config = dict(
    n_head=4,
    d_mlp=512,
    tie_embeddings=True,
    init_std_qkv=0.0143,
    lr_mult_qkv=0.7,
    beta2=0.98,
    warmup_steps=391,
    seq_len=256,
    steps=4630,
)
Each number is 128 + 24 x the weight over its row's rms, rounded and kept within 0 to 255. Layers, rows and columns count from 0. Numbers have three digits each. The size before them is the row's rms in percent of the matrix's.

# q: layer 19 attention query, 128x128, rms 0.0609, rows 0-31, columns 64-127
# k: layer 19 attention key, 128x128, rms 0.0557, rows 0-31, columns 64-127
# v: layer 19 attention value, 128x128, rms 0.0441, rows 0-14, columns 64-127
# o: layer 19 attention output (transposed), 128x128, rms 0.069, rows 0-13, columns 64-127
q0 130:112148141153087135101153145114121135137132121155118100150139130139147120149078156127125097147135121081168110102154110133128122101169134146107138117101087131138116145131072097109156123116149128
k0 116:128107156093137078125137130158130110136132121165113098156098124092101124135101136155161154181120126102133095125128119122089171118121083098102154157120167133145135112104072138105163125126147145
q1 131:078091138145132170106107151137094140135072189145136131152125118153123102126117146149109165117107107150160158167126132110112126139099132126146147088107151109144115097131119191130148140124159109
k1 114:099104074116090130139117155144140113121080170111182099108138126136136150126105091151153108120110148146138117159104140136161115108146110137157140124131150175161087119133134209116139133112144143
q2 117:132103140153110140131114093175185113118129096135181135140136123121117144096119148111150150110134095139121100156123182180108119110142101107130122117138120125115193097111121134119134161072172126
k2 115:112096153133142132142087091147135139123117123142153146122105138154131123152086101135112108123135109170137092156121124102129139123161095110186101147113113135136091107116120109161085121129150139
q3 121:138116089109148158110183163080127126120081136105112134120111176131139139100136147115115129141141173101103106106174105151149122162121133108109113135114127135119105122101061187099162149109134148
k3 122:138088106150127147125139168085141088134123128141156082137134138115159121142128161137166119127123121096132105099164119131084105096089155150131128124136135106158156136104126217113122128118132150
q4 128:100113155156116143133118106150163147113104144092159152135135126075172144143096117109161163143117131153135133118152156112112116153092114135124061122130121144169163128150114138123083165129129187
k4 119:101169125123113119140110130152131154120135122089107152167136146173127173087059122068160133151130137160127148113123125140156140127122113092127144130128106166135101108109124097164132097131154166
q5 118:157132165144120122128139135111147143155133142116112100159132124096083162142125133134146174123104127107138081140061086137115139151117137102163143103133117146110166128109100144161144127131144131
k5 109:120134121114162142141100120131104146170145113135132162164103142111111133131143116137096139113148127170123162165138149119068125131134122131163091188133152120099116082162147123129090150129177130
q6 119:113104081092101138081101111136123106141118147144101117122100110113129130085124137124104147107118076152167106144108160154162120137132145138141180126122094137195093110080140134134101114132132138
k6 103:107141127118132141114121149155119118145092086135155163151132107142141135134154103117093137069131127152121117148108111159095083145154200111164147111181138099143138179099094145096066128115163127
q7 117:092101163108100118124141124185098158137122119171123150144114150075123122113134093175101105166144125100128102118115118126114133142161104102107102117090113117118132164112170146130169088127111161
k7 112:112159171111126113147143154120156111127131111121120105085094120096147118091100118176164149127180121079128074120138152135116143170111092081149107150082134158148125182109096104149148114129094123
q8 126:145124144186128123157152139084110135150081095120197139131126182164161120154083161139147126128129117158113103124119132130112142107109142145104127104119123125102143098155127159141102104112139089
k8 121:166101161140093173159132109141134139149086137102134145121136123103156114168061101116117160131091136153146148130089137132151131116148147178103159169123116098133083121150127118081148118124148159
q9 122:129130108110133060090123098117164108138128100123166063137124129101133120134137115101122157114123131091113123164151136125155089145151106175144143143139110111096142129125094161110136114090102120
k9 127:067133137111173120070158093123102127135088089120111088093100095131091102168108130151122155117163108100125104113125147121133135099123129163145068133115141118113123134116122120148135135142143134
q10 115:113145146124108159172104128112101108148130167202104149107148117107089136108149091096135125123122119138135098114135096117092094117120160146152078124147172150115137100129097124108137149147162150
k10 114:171126150127145167103123143188095161143109103111112135129139172124183131099169122117092113121122155134134103133120112114129172121142152085154118162179120143122119141131113113116089110120142093
q11 125:118119122194130155117091123107130139125122133137160130144138161140112148072090070141132117127156133101168153167146092170146120151141124104139071124105140128149129130098144136147161080136175137
k11 126:097129106107164108105125121126157113109155178127122120118164155131120169146114089113129114131129150137091135136149108124155143154150144122114098142097148141156073132091145156132126156111127145
q12 134:120161117102128140128147133120127099142097125121177132106118141097143128081110131171181118155122124103093146119126151132135122116178130104135139107087121166160129135092132104148170150081096090
k12 120:154128170135182140131121187142151116099078105172166126105139130121135112134107112126119153091127133155106121107123126143103134119113123172148162131125104139122146101098113108104119149099098121
q13 124:161145125106073114125148121127104154191156101186177108148142114164126137131123110101148147094120170096107143146145120083132155125079131115077110108101113137088091152137116160138126105186126137
k13 124:155128143105092136128103101162108121132124144161130140124144132094103110152133116167151116089128153126127171148108155139097085109107144124087101141120115114127123100154116141117140138156130108
q14 142:138147076143151111095124074127104121165128125154134140143133139154145103156150153103120196084142144119110133113080109104150097136104162155137157068091139161127147140126165145078141129117131139
k14 135:115123060139120127114128090144122116140123072125154130128120130142091093110112143143154108129169165090150120122152117103141105133154111130110179108119120165162149116126120136125147171129160116
q15 119:152069125076161117138116110169140144074133119195104156081125110161126089119076115149105103106130139151147127164138143160154113138156131125133122149106110126090124136105147113132145139121102111
k15 116:155158182130144104105093123166128161120113135156107122135120110135087107102132116125111141125123128139130143095123137167115077112161153131114094144134149115100093170129115106122119118112106099
q16 126:114111146106128140159171152147137122159099111124123110120118123090147175135101167139117113142149139158127148171161094139105131151145131165091144129135165115099122115113124153138138118161180074
k16 128:143138115108113195108127140090144113151153117094171115116087114111176170115095140101158133138108134110126130126172123160132137132169145140152103172089150114147132118101101149148159099125151162
q17 115:122105115171116140126116143128153127112106101114072139142119137176132144140137186117127152114123140136090171108087113149115083147106134139084141160115143135140136098142110144114096124143122121
k17 118:124070126134144152118120115115098082152147135146092098112117152132184144187123132138130111130142120129110141122137095119107094159113135144129138077101151118128135117181140134111154131154209126
q18 125:118133152103109132134148082095174098156130114105157120133139146108121157089139158140132159149138107136148100124161142120119123123091162172124135170135124124139175137138137111109130092132139148
k18 120:144131131148127163112105107127110135131128142111183149111086116155092103138092153076162136118132172119149067138186147087154134144114173125138120166113121130151165090123077156132077133103138138
q19 130:113091152103099134136099119132159127130130153150116143102109094173143100152085092096167175160165125139120101110126145180112177103141151142094124116110168129128122141126056184101115141138137135
k19 137:155121119103144152119079161164089117148178165143144160164121161138114137093131139162101169146101113150127116133089087153117154149138143133145127080127149158126134166121115157116130117111124119
q20 113:156124172133131125143096130152116150155134094141104128116067097131153135106112103149126157135109099149110158109123118156151106096151118110087139093145110112151137117096105124123155162126115175
k20 119:105101142162111124150103107120132124109156149137173117099140139099100142124100118124157136138119145137153147098105152109157147145114109119097135112106108164136118105115115205149140111099114143
q21 103:149120118165120126175149130145093106140123130132114095131140085118117100154114141113103159130107108108149129124124138159141131133138072071165132137145092169150088141108142078110166136151176118
k21 094:128122138142134095117091140133101142147144114139115171139127142084122141121174105134131105113137139138092139169118161111105128148076137126133141128165118081151147087125135119099094129138141130
q22 122:076105104146153097152117112100151107083165167091098100153132145158117125114122136113104150087152126104159126142107088116131113121190168119202148139122126079096133131138119120137131126102142116
k22 116:080122101156168118125151126130092126141102120098095151133090128150099105130163105115095152171116105106139155153130131133169166104164150093118120126149190114119123121137130127125151135109139118
q23 118:127102134134164132133147140134128101147128094129158094102116165157110132133159106167125113130134082117095088168107107107138111159156153051155106114157131132119159203146156157140077140145128159
k23 112:135138115123156144163126087098132174160115102086127090130146139123090105172139123179135088120121117096149154131143124129158089147145121119140104105178106142136101163145192121137097116106163132
q24 136:163134105069123109117125136124134111102143183159143151138178093163114063133148151177158139115172118114145142141145132104115098142098128100136117102118114128145155146135132167128141127154116106
k24 118:152133117106178108155122135126151126142133135172138119157104122132102097124184109152168114094119073110103096155143127112151104110108091102148115122136122204101128162112147158138128138135137148
q25 117:167161144124139119137152100122191146128136066092099120158165077131145133138133127084124131135138123168151093122115153171119120152131118156126164092105130098113137125102138119119122124145120139
k25 115:106088090107161136115098097112161085110140144099146151104123124165078101142101120110155080116146095149154076123139126133106133129145133123135121147117111108141172128111115143146149145106098152
q26 108:140138145140108115135083153119115155118161118150081109121132119147075148078110130142129135131136126121139149113127149162132099115144158148072108143144141119126151138168102140171080156165094110
k26 103:135099184095137118153148086156123137098160136098100117091149145141174139151149108117184130115125128084129139126119086149164122118170145106125120108132134170109150134137131151144149117110105109
q27 123:125105120115142085160151092138134142167122146119102135121111165118151137097113145118070173113107129124126104146126123106172166123167097139114130170135163156124112154163138172116123120158123175
k27 122:115150121126111080163108112135115112185151104081132117110124119161090131126143152137147092147080148134120110162104127092106101137190186154125143124136138115127159118154095160163093130121100155
q28 119:131107182161117142061105119093122143143110140104138114106131102125108101118126145151128195121174127111148119104159148178202171120141126094138153108143119167136125110124162113117134108151115096
k28 128:125151150175140116151106142120111131148158115166155164128165135140139121160138132130169172123142147130105136140074094124147127135113145151161148116140158123161128138089122129120099179117082127
q29 126:132135108140121149139085133134136144118119132172118146105092123135155119129139165140100115092146116117092106134132133176138110128134135125142116108198121155129159126065131162090121142069156096
k29 125:132142121146115132116130063152126166120146124126101096099145098106158136101143125125119141138164115117145127121142141124147161117135129142130108112152103172146107142091133130148121128148145112
q30 119:124108141108124130139122124144146140120143153108124187111111155125085126100138112117125163147134134098147153173071121098122168108088121120136125152097101121102167144181141146112156151112109116
k30 105:121133117145114120148109089120125128142106128146134150083119130149105095093148160135141119163127091093103119158119135115141095137122106151130122120073114164121078139174151133148143133164086121
q31 120:132141143102182137094145101133100152124089132133140148109127125090123082130101094092137132160138106069126123105114113128149080145144100146130139102182155079119159095153112112114137102157146125
k31 126:146119136123163109062105130124125139145126077120164158119165108127128079153135127143117114135154146161123141067152130131125167097112153197128093157137168120109105138147143116125077096134134127
v0 124:115079143102127110154128100145169121128158140109120145116163094100161120130162146126103106060190134151133128158101107134118151159121133127140147114152121099117157110120121123135113089173118130
o0 113:142109091166101105107147148117117102125135162152144117180151136077148101154117115121127127096167095102105112130138118145095153090099111151134109155128163112166124138141125107123109141123152100
v1 117:090121188143143135121107126118137119183137152125156086138115161118145108125111130135100080110147119102147168140106109099131122117123145164152073121132095154093171133139149132147144118121178070
o1 122:140096160186091152141112186134106157172092167122091150093150142118114123137094110143138129119121122123094133152123122177107095159111118106131106115127111131140107125134139155174122149121115157
v2 133:105129113125113140136119107133155132154141126131174100137142102130102154124119092074120159164151125111172125172141102157163107133102104111172143126161085133071174168129077138097131154175178161
o2 139:155116130188136148153121128116109131159117099132092181095158147080131102111105149122117106154134111137097155163121137152132135115151122151151116138106148090111117163094124102143136120152141124
v3 138:114131112136117160063163173159138124119119101105120099135131160111110119131136136127138086161096103142126108100142128126152133114147113090114114128070095165077150144125138126124133083092145145
o3 144:152138138099103138112110167149156114123124093077146129103115154142175145115106085134172120131139148127105140130073118125176124125151088150115135110091127143117136127133149110145120152145142093
v4 127:121138106191148128148125117122111088099173120162155150147139126103108119146141177116110146144166118122111136122162130164141128162141104106128097117127150121106088119110169130086138150099137129
o4 134:170140143107119103131094120112138117110112152112165118129129111104105121113106113116105167148151121113158140132161126119169187123095127116117129133147116105132130089096131123151110143137069116
v5 126:115140140152123094134136107091139129135098135135107100142113171148121121127115109144130108177171092134099126142112171132118145113137142157140150128133132114100147130134117142152142101134158115
o5 135:125140145132111190116207104102151158130108145151130166134149145156095142123132098095129133125111157145132142132132156123103164182078135140134135073091087108153115126112139185165138160131085131
v6 136:108131152130113146122123109100100103089102156098140170119099108128116118126158104130160123104140081144130137127159186120144138128103120120074106110142161152112147110135144130164148177134090131
o6 131:109122126092125105111165127117099115113139137179184095138157137169166167111114146123102166154136176105167127134126177107154113157104084115156129146116125115120117128127106151138123109087099119
v7 144:127150127122121192131124149146117126116109084118102149106121140137162098131119079120176129162143146133181159108178136133110114117110096134118099143129113108158093151125120122156095131146095127
o7 144:141102103136153099139133086160122139114171106105141138124127167156114160133104143064139126123100143116154126128132138165120120130126066100088148141165155157141163130156130115086090102125164140
v8 139:170132128154091121106113122139075118126096148138123129130139111169154118132137150147177154073202136157103112102144129131121101117128131161117123103096096149108152084122117129094129172113136116
o8 132:137119104122149136080074113139161158127125111083136131138161123166089098169118114125116192131145137098126123091160121135132113158118114130127112142124145115097124135144171119164115122126135122
v9 131:092121136132164162108082125101114114130113155149119161121109127133081101127166155116156129166133084137109174102121144134124103161102113104116120125102118184141103155129148147114108126166125112
o9 130:101120125134086168132123121096079136126094150137141117118145116181120132124121134130141172143171097155143132163118118138167147126117121108106154125143174111093145157118144129119148138140138150
v10 147:107094097098177102167135102089085111140146114121112161130149159148121131107133147193118088146163131124123154133115104103104170131095154123121104171126147094137114089137152127101140140123089139
o10 141:099132148177132121089126112134120106116133135122105080169146086132116141158152103149095148097143163139164136082164139110143178129117087087110087131144138120156134121106119117133136160128133137
v11 140:142129119107157126125131109160105155103122172131130163113161088125123127194160136175098131132141129111096155122173136154086156120106120167076120125142108169157165171131163134150119149098126116
o11 149:107146093126121098123081133135137139122171140166134095149102102151095152111139149160127135150120172085149094191148121111112134153164096121129153120141131140129154100143139172132108121119127147
v12 139:136137129130102138108106139150140141136123139167137109141088205083148163127111123133145119124118105086101124128140172094130138058143095161131148161130066111185146149132131134156123157108087086
o12 136:164142102106132072154095129104143147153129125100160169127159184161107164170182139136129115097111145113117114130126116137112115122127113117120162114124120113115147159119110158146127124133136128
v13 132:115110108118120173094198161130143150166104092149153120116169139116121159146114149153149098155145141112084135152105095096086114129133099103132145130145135116153165213141113133124119159158130098
o13 139:115116161139100087097150113113114131122131176084096126124151155128117145162117114154144112146128115154095140163125166118175115139123064128110130088132095127152077133185132161150137114109158112
v14 146:138140066132137112131142114122101116142086148160079112111105150162126112154123130124118114137134122139128169131096133133143127063142130130157168155143130119097137103115123134178133122112105129